Weights of a small transformer language model: vocabulary 8192, no biases in attention or MLP.
Each number is 128 + 32 x the weight over the matrix's rms, rounded and kept within 0 to 255. Layers, rows and columns count from 0. Numbers have three digits each.

# layer 14 MLP up, 1280x320, rms 0.0396, rows 235-341, columns 64-127
107084132088113108122162101180119138100103073117183090134143172102119085074159086081149091088155099123117136123098164089115178122127142128075096143114164120172124124171118115167121143140139145
134153146140077073117156184142078157090154153088132122184064075196145092107159143171104118120097096093105219136152088131081116129147132072141127091182160125158135095137122186137180089102151190
173174138146121121099142122107135127100077182133082151143114150115107118118151112109119103141101113106106111148083155129133128163185140191203113089130137158120139106084093069181145111134126144
160113082152084202114179121067100136172110102163141176114084167129128123120132089126113094050089148136179094085064112118125093097181137178153116156144101136103128121197136141131175126117174159
070056176182113160154116123117132175090135113095102150101089155096136137179151167157099123101166172122158166161129165121147166121061113172101087136140126141104112139098148139143052104096114145
126121108119173107120144094200163199086154160158059124097134147138173162139132141150086154160081095117143101153107152148107145138098199154162187123104102134125141153126156146092146033179102162
146148136130117134197085098144103139147090162071067085133067062166129115123158166169077099146146160141116106135122126110117110095121076128099137160173174119122111144183111095172152111180154068
081081126111122120116146132200142124115074090087097112133106149124146185092144206086104154175185111178107094097081140111032136169190058100203203147137141185094176124112108097146132186198107130
132107119092095159170181094098086160094126067130126098080099141172134124122130174132108055173158131125177174185093096112123134108138128145119116153123079163145084143107132111121140146119106139
168153151171156091159168122059093146155113167145156106113140121105186161125100082144150182152129128098149136077131164179126070110105113131128171130135161069104128092116156140155117110137162118
155137162155156131148081116169154174169072100079087127101148062159067199107161155144081092137121126101175138170097180164136143122063124105097152084062139084147143032118151133169109171155091128
140079148094084113134177109105155141133103080123138162047059172170119118127108124181149153111159144104142078098104126131174151101128110137183141153135136097172115112103100192137161119103102127
136103166082149187132092120156128111129111143188145129098180176116150122085146094128125188113179068082099134099161107113125077148101193079162097108071148147067116123118122197163142129148145057
116131148125107144111161161140121135196131152155119198097138161131086119163140098146123087150166091107192158155157136145091136159107121100081141141090129169183097139146126127144138133128128104
139138126189077135153198154149083129136107084099104181109136101088208088127169078088150134147194129116086122100104126119111138139142170154128133106128154153118114130152164122121136118090131066
157150161095123072129125115162130053109077072118030155137135183124111173124102128148132171161084075183152186136080160137123134180134114084118083110122170165087126111121128132193113139113124190
155178179126161166123154118094119170186089065099126193101197116116152126107199119082117131103093097072134114135158111109122102097133198110154186193155144138119107089175145138128100102161148191
162132135199095113147133130171096101154186115144128127135142091099154099101133150161116129063125123083120152103117119032113132143150125112122143088107101168140125140124140161132114133077122147
139128106092137094165141093116118082111141222172118127139166132093155108168145135186092156107124100146082111156146124116108108127129122110101105055096122097117054131118118123164154139178148135
111133163146122079157169168119129129129119136098142088123052124170148124178162126136074135133110091145125152120135160126131089140133138148137087098152144079109139175127127115092156180140140106
135139159112114081135159126039186186103134132133132170121080141140169109180145186113153142123078119165144132128116163160103109131146114110091185090090125121133127165097132102148145138116089080
133133133112163085167134097059147158088152091099118095131177092141223125141162155136137165146172134129067187088075172106086210136082105112166155169122131081211135153113167170129128126116135111
118082079149076153159118126063169130135102120143095141016073134076211133106113178084211150087111173074154176094109149104106144157192116086090109088096186087115128132091140193138186211142112221
166078183133092101119072164132074156100128157053093136121112144105105122126106152133167092191132197203134089226175120083052157167177141073103110129129085138160099187135130175125170122111098152
154102136127174127125138203149117109161093134174100165099078151169139117098097180078075189111109131152104142137099129158179131132149096164120096115082106104126085115148156127137150132124114131
153121132116212143140102074129078121186131124183129054141166131153157096133153073077096139085080107135101107195148123117172164120148167118151152101090091160151124105110093111126151191142126165
089123077099147101108103086095123203177139166100088125130156162101122198145137158153139089157123078166168107156149126154065135125113076167102184113120133072143139080102194181156156153129092124
122111137148065068158166120085125146143095053101166170128158074153119103060089208135149170145153156117091134158099116088171105153116114101111131060174143040078121138120123147085128104098159115
126167133126146108158107099113134091103107081161118136161138054152119113124180138122170139075169099083079147150159161093148154168102103128148141103169158179150064119047168149155076116110168135
125121122085132093186142128116118074076139097141088113181128117103126118118143132097147158151160112104108070128111162128166125151163140093176163120182116166083139144124159135118166159147110144
059091108137123121178128112075098115199131164143092104113168155128097189185171092073117148124078130122092132162088103109133049082139072128132122136130105163095058088142165111146162126118122079
142158123129168122118113109109133068121120123115155148171189152136117068107120124146123157141214114114186133066133105059165181120113110101062155143076183147087106119173159153078102102105142157
152155112156125138140133119123142114104118082115129076098151123089125167097118093124050130117119081153075129166161156114134151201127120136132151143139125161104130135164084198102163116139141159
113145124152107157161127115113133087102081127141109124165124109204147126128205096132140127114116071125145130128094161102128069191110129160075113117181179161177153131098120113117181126149136095
184162176124127081132122123078136105105165145168137114109080089172138104143119131143100139127127089196121100126107178084099196078189149097123105143125096127140157089181174080150100150144117165
129106098099140126216091092109115121133153179136146155075110152099168164119160077125129060119168151185159119133132096124111144089119121143153076174113092117135110126125143091173102149138137104
141155141155148120165158104197082134148176170145117115124109107123211110159157106068110168141113160103144130102151115105124110103111135111100126138107092127041143137063135098201132160106119149
091164112108116036161124135109151107146150163065109127077074122158147115149098094165131142145119099072101153160116179113074100094157119038080127106190100172132172127123138153108156161119100117
151158138182135113148146091059147186138128126190151100117143041161134126135062110102107153161139142111105086144077118102117222111114126119163141137118132202144120119230131120158124159124066182
119104108082120110083136132149116168117092146137107114118116159145100176132122155163100177095165113150084180183120082142118074105197078112087159158121159169102115090108147198093169129166185127
141147090088114082077181087156158086202117149167118095176115186116171140164130076166113138123093108167098115203122081136101093126090143123188099111150154133146166135153124093172056112149121115
118136185140163089115119189167122089145153145181114136133103140106112113135153097126193146111076185149124117119162090139130109098079123164123095092126161120124176148124122111082072124130153156
137087107151159123084142094129130191163147158136163079107152168159094114142166101114139053115085082121144116201120134118132130061123151106146095139098145127088197150181110177123119108140089141
128196075146173096102112194143105120113132146171133175160092088110119140099137119172095130106160133075124143150102162073146177161164089177109096104072123088154125062122144130185096100061149102
164120156107139170085144140159073155128093137128117155095207134153112115158090145105140150152143099118059128167141150165121122157106057106154130115179112186180140173140184153111061138094126160
162178106123106156103119109095119141102182166120169115091167160157096146129097164109133167102119081121065135165122141131111092164160122123154137112145099126090136130141167142095130109181115236
138096137101089146131145145090082115105132112132136089135111171113152179089109121066142114150113110126087124134158129164137111150165129107067107124156142154107103110107136169128117066150149085
126179069135093117114096110130096073113131149130046118140151140189122114162123103124061146078132136086107166161101150115087127133107092137136176169103140132114155131136172130114097102095034188
080127090116137157170101114125092121117139084144092163128119161142169052118152182121129151095080092091115123188148101185123148199160163156071130162191117149153150155134149100104091063076128044
101122141128067160097170129145091110149143087112164169157167164147121136074075120111110140126139126152097075165167087158094083153098056105144089178085130125149101103171109161134098109118143122
170147137157087130174116122131102122129157132155103094168133146155181176115179178142111126133129116105140115083146138087081163150119151091075175168148152110105187133094113171158094144141149093
183147151132134176102082126164146154166067099155160106118205170124115121162158158161134133161150109102079162085176160071105158149116105149080151132140122115143088145105163104199139132171084138
149118154070120143096115058115105134131112139121040099153146169111138120097173150109158102121163109135139096100139141121123117140087104097119103138084138165167062186117118164135126074166096163
210102134136116175111203112136117117127128128063108113151172074110162217144170140128113138082103133103167163095072177090122106169111158112083149097177150114101128179107125092154135113139124120
196121142110117090109150137130116129125135131108076144147101100161116147108171102158141120156073141106166158165195082132078093108118208132082111159155139136099131120093102167097150111077194128
072060143134185165143088060142156105172149126156073167093119153180185152164157129091140102088110151124066100144135154150133133135158115133088106110149104180126151080100135122130062087154073120
099101077083158144100111062081094101077109101138171151128113164126180116078175135159122166145152135164113122099123139139129108125199112166124018152148185070117054135145133127145155161097192127
165065108124154092093200109145120102142100144122121067100168113091157172119098130196085138122113178206062119118115121111158111168094142126163136110123125149146111095118176167150141103103096105
128066150160132129090098118139090143082084172133162118114085164171135093167141145119103137054153125141122176081111127097134176206105154164148067180212071039193128097172148096156129102111218157
103136133090137086099103120185118157101106125130098142082146124101193157110076151149119157174132135153153158126156154096118161150154171104144088084094165160116056118118156154154138089109117131
174117084138107176169156118107117139140158151126098120129160206150152091152123122107180136154135134115112105140152094121087144099110134114135058152116160060119134143177172121193100143120111118
101087187124145121162189116044078158127168196182169074114127127099086106081073167150122136124103148178091105109140087127198152134108088085110109133142120188127135168150123196137117102117146119
134088140115161142168120162132156153097161185127111143096188150106121157058095171151102103080115102167095081088095093124143106151141150098135104137125091076159148121099134088150113168128141097
105110137124163124134066051127077139141125138118156127085141087086201140119162081131177093125130120184162149130178113124136107015167132129138176077126132080143127078154170128171159106162134075
149164110092101091083087172093114145183110142174142115078094076073145125107111183155143150060117069134131137135131117132118172104161122172139139106123130148133167077150143108110145164119101081
097170108120156097106173102063071117147173110217114155114126132085115153149124171182122123158118043172158142142148137107121093113144135167103121112137127094065160111174086194139112147120118102
131176166126078110140170093140141159171100150152163126128197147118178164158106142110143161107054148085155162153133153092188159124100146082125136115135118130167100123126125150055124114171172141
113138120115051131157170155163132060155097113121180123148131170137183171156162158095094091118103115056153172127092072201128140164117107135134155158090104157064101074131141082085141113122164054
173187149116153134116154109133122183142085128130094122146100161183083111086096098168124106093140071171117142184101176145163152186120160116132159126108199164110137102104177125087201121136144131
182141063084101165126152115109131119238142071137189104139124141211070169133178164105131130107135126126134116146120140128155089128169134148137141173180145098123152137144107134139137109146122149
105156105109168113084111134078105108114169074108144139095133128110118114089145141110182101129138117113161140164197105067159128149125127149111117114090183138098150135085144141184152069105094169
103137123160117103152158126129121147077142062164126149096101113104146095114175148115121092173058138109120107125167162168066200132216119098111073126121132128099089108180176113137138152131082155
172132134140080098122122123152134143119113113144074111146152132168040113068153128121128083100101137084059126103073164106131094107132097087165146088130119173202127117115128081151127143148112130
175186166157060119118172131051158122176125200127136154107086128115108177111150146085122132173134132166113147147106145096154172141154084082111149165103097172116116065114146157066167079135112114
184145078120167165152132101144105108170098087132114102136120084104149111155124160139089068093089126094137163137117135135139102135188105099121094151098159105163141080092142149158111171100081160
131154123197120120104124120112101100067133141201156025102052135143115124149123081104153110094121202154194149176079142118094184121102140119078180135126164166082139091159147126124151095147085156
086141110163089103106144121130118126086105138104124105112115123123131143108150145132148154068112182171133173099121142134086150112166107120096129061141077178157150103101119143178140144138158154
149140165109122126100155109054143084102065126077111109096114110153104142094159093108175168094129094120184123176074125131105155166105164134136101092077134185113121143170107161114188154138147067
177103137157115085144116054157057120169168130152099130142134171102148125097078113097136161077220105160159156150165097076060097177165095085102147109151135095133115097116190122182139172138195163
156094110166155096167130136089153122145127094107089132080160110076111151073131152118161065135137128119129146102069166105092158069161157149095130172162118169150101131179197118135123088102174131
134122088173097142149158094076126074099108153141094105081074111069091088140143155164130098112178132145125144079096130078102115108160148139141132137086186122168077158130105127176082209125144155
077099132102132124165120141162127125141088129196174115115099160149179110143104129089135134110140149111128128060110182113106096117058114080153158138152125178106160106124138148112148115182105183
164150161072163173175133094085086130164133097117117202154088137086214160186099136152099108116093129134112107103164128194079075098107100130121134173134115030134109108100125115212149121118140190
150186136175152073149151157117058141143157131184094098152088134108108120171108119113102149093079162147141157122083148109168128139132132110165123127121118114033096095103116182121077108079214162
056124176134070115118170102145118155159127148076142108081086128207166106085159165200138074058155126101235187190083130123137119152139126156124081143107112110084094124111129141124110135131106146
135182166124126093123184112153112083137090173107107142098132105103130132120125120191142146086206141131191154122128118089146152123173132117126193116161168169143187118156195130151138092086080132
147158118159111087145138120121084092113131110159124078150127163130180086073153153165165144143121132109096122122140075132171129189137096132074141154105161130118109126167136149139073107178110154
156076132163174108134157092151104137134109146157187094117180103074097105093164102082186077153156151136085085149119119100128169183184137122078125149158118217096194108147169136174101100132086116
147103167124085143185094121165120130128105120138118108120100120082126150137161146168174119132141056126131117139140099135115141095161119153214131115094152103141133105157119185102121094086140071
129073061107128158143169171200111169126118072085146097099117105092105152150075141155131072096140152117071132146146153162090097117147161125094078084175119156080080146090124160137147148044084151
132158153152096092133077085111114148114148128092109152064072193143040151137147129140140087093133119085078114144131121116106137113181167178176137134148139146155113082094157079122100161084142114
076097115136155109105183139109110091092127089163089165121168083144135097181112112146134140124118155125122128203182146125137121110126143130146143175150173072068122091200096151112124105210144114
198128201113132102140103119092052122147150116089044196115131124129126169166159142154096112129099126111135128181117126130142140136097166137119148076100112153178101135131124126139087086115185159
131128119101105100064121213118140122118170098167226044099103148119107086157134134155134125117112112114104189154149124134125198142156148156145077083146139142100138089160100167129115161112142125
131053135205178089190165139149114051108140117175108091171122143138125135124142151103125093139097124121111144170130128131127134197163147110111116109093104174122158152152122135105155078101086194
168148085104104097118101153126101153129139113213140097125082146129118134113129121105166112119161150132169115145090143143042189137174069179141108157131127120049155168122152133078147111107132167
098048123124104119135094140141109143154088136059114124132114137151092129112126084126095139102168153165122140149135135131121131146143162124148141103123159187096103107127127109113164120167143128
165152090134104142155139082089113093159142131188132126122136141063174152094141102170081137122133124107122118037089140144145126081153174102126165110064110161172129106132159122127123110116107134
187165166104120131213133143051081147166081106193121123151150131117095178122170130097116155089176154135170146126109193057070147098145153146201138143105175095125122124182093095133156090084053090
076127114100066118147204121113136113167155121160158076097106083144098179127168125120130120129123148122104159170093143086103114132089091127099137138174114111154141107149092064114164161064132111
120173129171127168141127113105156156060063107093145155136126154091123204125146153123186112145116174123114103165132130090153123123171124096091058152174141091134134072165176163138124142126138129
132175090100091161100184112102102178097125071090128148144117105118157151139087078178121145139116073164124146147141125122126168118136147154145153159120135161131105101136127098130127138165126080
130079112096146141127109129128108105094123115156145186092166126154129114094109106170104123193130089119133140146112193133108147149162117127105110148059132111122102157119121093131120123159157164
093176089171105148123159135089162115182130124152112128099092111101105101095123177145156048158125186083137166166094132166117128151089133066134121119139147176113150117096108150157168146092152169
120176190107069149159066119134150124182127117140129097181122158071107162167140141168130140161177153192113075118059106152130121221145148186087115158219123151114116120177099155156103118159157172
112069132134078129129155123130170153141142187032124078086117196153090173167132083133157181146105171103097128168155107179146156123110127090154101145074157104096083145163050129162121148131125144
068110151126153145136195091163166096118105105166168116122109159183085138165118116094099124176104106146110195108127182110163155164088062130000144129121133066112165138126142166119129096138167142
# layer 14 MLP down (transposed), 1280x320, rms 0.0396, rows 235-341, columns 64-127
107169101115136073085121092193129124108127155151075153105131126119136150101116129147124082092131150121110109148147107142058065130147122087093098142125134139108097132113145086135149139116056198
155125056110144142090121180141173046142164035149104150137147151123118153139167074125154071124199148115135124121148155144154138136173127160126067141160129139132150166210110107137107142087163130
123112112072137131074134152157100109203143084143127102112152101103156143151099095139138116083185144119132124143132132141094107070066123121093157151128110152092100141114140123083144147128189066
078121147100164151126156186069160139138159169100100153162141069166114122127087127088144155139118128122128118209130137123116133158105178148094165111171152164193123152057196109085107079124237140
143103083152147107175098152100102136114093117114104137180206121139095157097167131161111175135167132111152150110130117142107150086132146110151106128130085159149118143115098170124100084089109145
136134119193155170162114163099120181224119091151147109123128165113059116109070170080127097122113114053116106105110133099113154097158125120134105139128113129104146140102101141165087120162127185
102125121145112155110118106110091117116089141123171121142065122112109102163195086046192105098138146124078140138104155193176127121164153164084103154121125180126140176150078093187128139172176223
090168102141143099180076086179120148079146137085144199172097101157127214130150124056095121175138161169094104095136141125144154120129128176145127193048142151138251095170094139158105130175102127
234141136044128120121132164158130146118099105156090115124135125112140155185190150147078113078113110127144169144085107184118082119152138138140142135157135139093118200118105117097123184112097156
107111115097166174128170080116113129129104147123125112128131063125156084147128165144077140083133150128147086105112087154130115139134091129144078117118178119172060151147100173102146092096205219
098159134101093089140144152110124116096081083070156144196199053082153161129153098195180152134106115114126125074123091092136157078118174115093147120060160194083129150116206135118113195104104117
184174165122132129133217169112148085152123116107112110108098183102157104144096180141161177126092110115133092164152123154089139146072076141182111139115072144118171138174106118137092138163073142
143115144168125122208125119140140138150137142149121128105071108126101096099045125103127120110138178092159113183127123095134148069114142123156107127142126156094135157155088117102188112140133143
093136191133162170111128083147139087134149165132101145198128103150136170127130132153142147204137138106156166145124152183116158104080137154111118084161173144191141122169069151090132118139125160
099120103081134166156085151130073132150075096193080142045081119136160088111141156098103154141183040084116164116111128116139159115172184091163048187106157111166125144126134115135108138173134096
091167192127145119130114107094147115156087174084110155163121168119153119101075135136106118144188165122079112173161181167144146115159086124166117085187169151147153124139129141161144063157095071
151093117154144124188084106134142113091114163118118095091028110086124101102172096140176153127098092161124177149110167104114105139131117165088064047088178137122102135120142124125149124088105135
073143098138158136065116120170141141144145159141108116147108091076156133192117097118129135154106123084222144090161132154111192133122162164121138141151128117154161129153185085161107130128150122
146117137133126149109132160130086219144114016126138157101112108180087182070113138108164105070131156116139142096101156133132146147146148101140113229111154162119117081119151165117050085077038086
104115112103121137166169189129096145172071118182167168135105134120178197129124055079090083185113171074108117112027159106206147118153137098066141087164134134100120115104097153187124176125069176
145118148146100149112093111089107062113089136095105126129073139093143133068175131116123136154154050132139175154097120091175113173142088135116126119108135100134133145180121135084108150079026178
187120110143130173137162106183185161086086077115181199125101089222103129071057120113155146100096128160072092088143111120176097135105179140154156164159057094140121129136101140111131105127095146
098155096096106162112054151038194187107142101187120198070142023076175167154128242114183139094131103150135083151095025101139148149153146142095129180093152164077131112124089131092144255132194207
141120124142111090053123111112090127114147120166141098133135165128112106112151106163168082122188079172149187142124110168158104123119188167144141092114158108152141055119158117127115130088139140
102108115111088125181113114101074144146116156090135106110122121145137084128052144204163125102132194172114122122152116129065114149123132147163099099108169141107147148103116163121085140138151105
116156085140165101143116107174176123216081095127135110090144112078139132142156108091066158127095117161177145196143120157165147127172157095181192146138168168079111135144134152156079167104151077
100135178057101086155151105122202073131112241173079137079124130153167189137139142134151140039117137123105094087174075168075150096107087101139129059103152127211143153103098102162139162078038080
150132090077188133127146118134164133134103174111122158149127086116144069137085142086130099155097059153106147135102065108131117140176098188157143082144147119114082109052117147178149109143200067
101139107162171159224115177148124131048157130111181073139146126146090090078132054102118122043138117117156195171126128120144112141119095159074090139142096154149109091152176106101147177119092130
118143111135181183105112150141115130104116138140143047103094098174102091124162165078155109157113109091183144139131147106214132091069094137178113133071092178100084153115135097128147148092088128
240163144121136161115156149201145182066066110036155150144038156114163097058038131186178058151184140109174104068212130132172215177165146169098118102109102046181160154101046173130103130166043169
139124141084112129088146099143094127163171128101134152120066133144212080157153116124162135173122144115132140146119160196151117085099122154122125101120119089144144112142127118097098143129152117
111222146200179158104150078144101125157107128148089125163118162120133099150063121136153161120140128097174073151083127128139129117140175136161084109074138084177129162094141153114160180095175126
122109177110127153127156184154174150131128165161161125101119171106105124162125128116127117118144119135183174115141093148118134084096137111149064148107092097067145109089187175082159083103117148
094143136185065119142096144149127135114158116133133150179159080108092118141180062140165187127113106155155135085129181084068093176145114125132091177137153129177185053142142166088122096137146117
100145112131145133139087151137105128152109165116136181058148124118127113134180168110150140122168163123140114101111078148119158160167140171189145203151150129109143093131127150174123091159038105
160093087125107095106085152119140140143089195143102124124186162142115096147158119146131135135139055092136119120172174110145114156134092150097121143135121163127133122143077159043172121092096071
073137139137146143139154136101050126115147122100150092150101087149127139115125112129130099134140138168181092154119111123087120104198119055151137065116169091148119146124163127117146137170125142
155126138143108110111119123118187110088092131129145139139115124134123131138178149107032054146137143172136076144119062111137102224126055155137095109122070138136109107086115084131143073127082217
118104174163097163077116077125211141211116131123137099149192140174133106114084153132069128067171159173161144157138129173142166112109000090149112088083127177155168096110108076090136120204113088
141142092107050180152106087126163128113136142123117222095168098159145119128144083133183101151119125065139119170141127133105144121132134094117125149096114187130152106231156148025142120168145116
154135100139170170139089083136143135110122125126149120168148053155181101071109122138139176168175087146149096126150107124087156170165092101153098139093132094154157136107134110171140154113105118
144123091166151062098124157101140120078142138083156165106140103148128184131193155105173160160124109155117163076135148175135152139136101181134129175150120097142108105120087117105116133130105148
147117123161090143140111172102065111173182134168119183123144088154115104156152130154134159144082089118073077079173165129136149135171136105126107128155145105160198150174122135109114164131100139
136107127139169106099133153144129139127150125075114131120104177138111152044137160125098171151108136109188145104104136099169118109164126164128057087087066176125105123161166150162159075102095169
133144122135131124127143138154126120083070092154101117131133128139135111124125099145174143114143157136176126082166132150121130105109135123113142139114150116110111114147096090188141111156090136
162092135107141164128193151105120147159124157141178099120141146144197124151083114151099159097141085122124102044166084166142123158125108131093147151043107155140115129088105133150142168087131130
116158126120102138163155170110169122111163134130194088121152092099201183089182144041092106130132115112123082140130126111150116132079141065163123076085112113142211137147134174163139112170173147
127142149148126127105148112117092110144143172097106139106153150152112137114175164114125150156124158124135080125119080119131137103121075079118137061083113121079097077158174149121100089135082096
109114134148112150122081129154157115126086170133141142116054144124142159152093096091164180122150128116182189130071152150105164112133118106133124075180152117114112087132153177167140142182142135
089073084113134144116152119153096135076130160163197065123120193134164140131156196148150135154084131117088192118144120171148082136139183116167186127129131171180112108154138134145136129147137111
169093138138106127094119146135112156118080114092181158139147106202139128157159092090162087120138140067120186139213144120124194123127104203103081115127118110153186177115075078136127205142125107
143149102141125143150104153081098141113224124168143066148179099133052134130063144131130094070111146146170140144208145099114123128162099112173147158131111141168146152168127089132148144126041100
115091106126142116068131100176086091039070148131136169109133080115101136097150114140115142141171115140048186119130125123088069180099129154209239161093092117123142122141073081122167147120122145
115158154102160165118147190184107120095108174083142115173106191113131135134127156182112121144118122159135103171140176135075155133174121151118139111156137109163123072127118114220177195131167111
132190067154114106146158157076102122157095098096167086137147067113091091114182133135126167117138108133145130182169111136169173107110154089113092146131136148177148197143124144200099167093020157
121146118191117105194101139211120107163133113088102109129122101141123125135153151104114069196112149080148116177157111132144182160106156092149225094100088156169182122145139129122116113174129122
140140130152118131162159152139098176088154095080135120130081169138112142168120127131150133099092105128108177182094133111126142148137124088139131161099201115082154141170110113099136131157120151
133121110145129110149182084155145170162119172148122153151155059132088028166149074135127128106108134159129146090137114159174107086127123081175106163094116087136169156168143137146176118135174127
131106122157127157121184197161115114115130165157161095164140158090167105094121048191186169094058127158134151120148122059182103145161127122111110151102109106110122095150165138126128085118066121
112128123147130160142141151110143136152138094136127127115095051124100164125138135109120050126083068142130111100185090165163158061183164141132092132165105096162093173052079168092096154118129132
161122139115134106107173107092154142092112106133152117135145065153078112172141124091099146098067148138135156127131107127097093132173084172151147124154114173098171147172176122096147175124184148
083136188167145108143090132084090176124114142114103119150055144151147075141137120136106092176163140166134193136145083098198062157132157152140086101112156146147131127182108112124084096094182093
146137212143146132108086169119052101125124139108101173107187112128138087147123157130153105119153120181091076152139152127137127142146118152138062128112112153140141138093122103119076106201223041
123123138136115138139163101122089108107101120098105106149115083145166159153151132109179122154130158152120134127164178166148132162091147093132139124103134101106148122124133153187133081146134116
189187083181119128154140106114097111130110183095080137119121150176151126078146163124084134190099167128127157154122120091131109134109120082110096174153095130133151107184123093091098129099106185
066141150136166139146099106147170116092125099148130115171107059122102177110103128104145156133119172135107127151110138118113165192074144103132217156137167145178093073192121085125134095126084151
176097093144094084072093122132191135132109107142090131149114131140117092091162121148117103118120145109130175104064144131170109155100069117131154145124141112155099138124138136080136119148112173
147162086128103169131191160145120159174191089056127120142057087104163108105094113096094072086122149096136108162158138196147148128171126137105116109148132112123169182139145181169187170130061120
083097131139125111121123164143141143154153140121108138153109155139170121187114174136158135080082139081124160090117058126178079102118171148167120114128172098097088066073193164175152120129098123
132126085106077125131124092088144100122096111131093105104142112133157157130142133191125110110104104117178126106136127125136116111117126113117129149128102122218114154144115065134095109164119085
032161103159086167153112187063173141104127133119191105150110157110166139125167112104064158162128149142135144108135138103118127101154150105131097082123111155087172124115167085126105136125170147
138093085146153073116164117139114167167116125100110157128051114149117130104190128153131142162155128107156157118064091116117113130131180198106137081156172107113114127153092092108156133152086118
133141145090120109120104125111096144101116136137093155149083159106134071131157119137243138161104126130133137089101160127075120130120089117122122085143117105142120131093140148111179104170079113
095116103164127140146121134182093135123128131122134131125152149062107152122147119109109166145154145173133162113133157135124119138157134127141133102146183119110174140145128123086153143159134133
088096118132056102121147092087074097108128089116165106088134156163068132121086104103140176123138098156135084097110118160143220158137110092126154131152083159147055116139122160131171145185083139
121144154153138122157125078119127120134104098118120153099157159144126174123153118076096144132161141138096223113069133113187159142130049103187125155108103098097132128069097204134144169134074118
093096154156155176133097114118186136113164101073074178113146144143148100173119125163169163118147150151141127204097145065089130070089152125150173071135121164102157160081120169178087117091092147
132139187156154091136118090111127078165169133152076142144105107118153085219090089055116166114181065164127081163115131105176169178062150082142122130165154068132103117092116121137131142158226131
193083071115144112125105172165113219151164092130118113068111138078109152116161141151126136122115133085154154170122110149138171115109138134066123130157146148138119119117116154090158101164086158
186119124093134115057138115048120140058126121169107176129117136132096104106093137106138114169150134076164108076177120117066070108098166151100149072122178167133149132140109118060162110172154110
125142121149091108088117139149162100140091106099132148191160178176177149135133086102180170183172140087139085125111127082124164186161130125164163155067185144125135150101148119092167169099116151
099117142196136121121144171132127120096106163133144108169164162148162146132166133185148096095137158133144131131099099088170114141127126182129127099142100114157138141075157150112160151126136138
083132137165152146173160107090078173117121147134126139161104091117134112146129124126110145147064119153120088117086135191102092142189120148147142153051181119113118151080117127147134059082079143
115079107126109102132086212109167121059104135123173134142149155192161158170169122083100068121134130179129100135103167131176128135117130071104146131091162099103170172090100161102124129123063120
114133073159146107097132169150115180144112139152134113183081121148135132053113073117126120125152089133113145136129113140148120070148143127087101117117117113094089172103092085140124121120128111
154122130132121131085162092136091113093126143070117172115131160160114162142115095158141161154087162096099102165169166176108141070102169099122112169132138124136116107116134061121160127121169131
161051152120097174161097135157154103164131152123154137110153116146054108142105067124143147114106162115108199163140136138117114143165088099094186155144100145151126156080135116154074129088185165
143122108121144095068143140167115107134168165121203098096097121171139088117212098139141165143127082117100135113068122150069109123110181158091149163136133095107137173096163148085151143151186173
065132106112105131103106150156095161086092182099101134141153126157132129188112141144121135079131148112074151132164150110157097119217121111134131143092152111124113122112113104037178166101145143
135079055151176160144157124110153088124123153104158074092169120137122129117144181158128105107096102119112085134166116115097124163161114070127155108125063096122127147120106082174136070123109135
097111099128082168133091129145111081132126127152147137121103135131083148154127143135139103129163122143108165114161147121171167136106112162098079110140109095195081172143085108135183166125168115
060107117156120199126109156103110131077097169140189165091181098119188096142094069160193103165154066146040149143121132156230110114078101152134129125085159200096115156147021082127115138123224100
157126151139141125179100089101088127109159143115078094132117137136119110088196041140119153175088139170112107120089155119123127098116111171139170112098074137167119147146163123142186178086255156
127162111128140167180090148089088151162124085116145169108106118118107119141189098118166123080126122040168146104124113179171135047136122160098142194095105175117138117157172102184116147126050172
052122146197106168165176132125138039141077135101125154145194179130184110113101048139127123109157097131113136059171158152114127081088105145102123110115139168167080047116083134168178109118255119
133116123171082191160097109134107117130104144152088143081099128122146131137155149149101101110124123164100149095101134121143155173191095158127069143131121084143148162107116126136074110141139111
132156099179073096149073133114074074169181134148167179246075125128194124155118079091121107115100122161145092149119168080129156108129156160170155159130079126192186126172150148097127090084090086
089125151130100102140096164140093131123109122091103135069124132139136121070177132130094154131157106117129133179166124125152170105121123123113102215134145169092070128116133157126111141121110116
128122137122137154150106144167123160176130134138154148136161139098104147130196165119103138118123174166141131147164154062070123105092189159166086130144074155152118098154175175176107080135117132
143185142148172129150111129122138131096151164121057133075164147105104107119057108124113135097158122059150097104145152135179145169121124105116203155153101114157099112093137125049129163129092082
147114154173133103181122076124115129140177153079111107152120169127106096079151087104118136096091142125079170190167150164125089165138129067107161128120142122129161102085094123144132117107126117
134164115154133154124145159121153148121112090151116091147094148136176093151163163166119149147126132124160102072132064112094100126142103133136113127158104072129150106133131101141125140136183111
122100148061095115158113122136107097094102127103063183071105163115108147155103076153116107064196138186133067178094098168149152128159053092106122118146108131096083121197136106099131151174158133
159171072131102086138106164090182149160163073101085096061086071176111183131148140126130150079173122159114116117114128181181121133173152047148090092212093058150106133101148106072143171108176113
054086092177208112116101136101088136135167115131132126187158112087189079096054098120074098128169134170136097168083111175150112162144149165118163122117135154063140150130104120097182128174138136
095132206130206093118104139129147118155121143165154148133127141105124056150230182160186156089115137148150151097193135135074133146136151128158144150078109160080073119105089138117122164115034114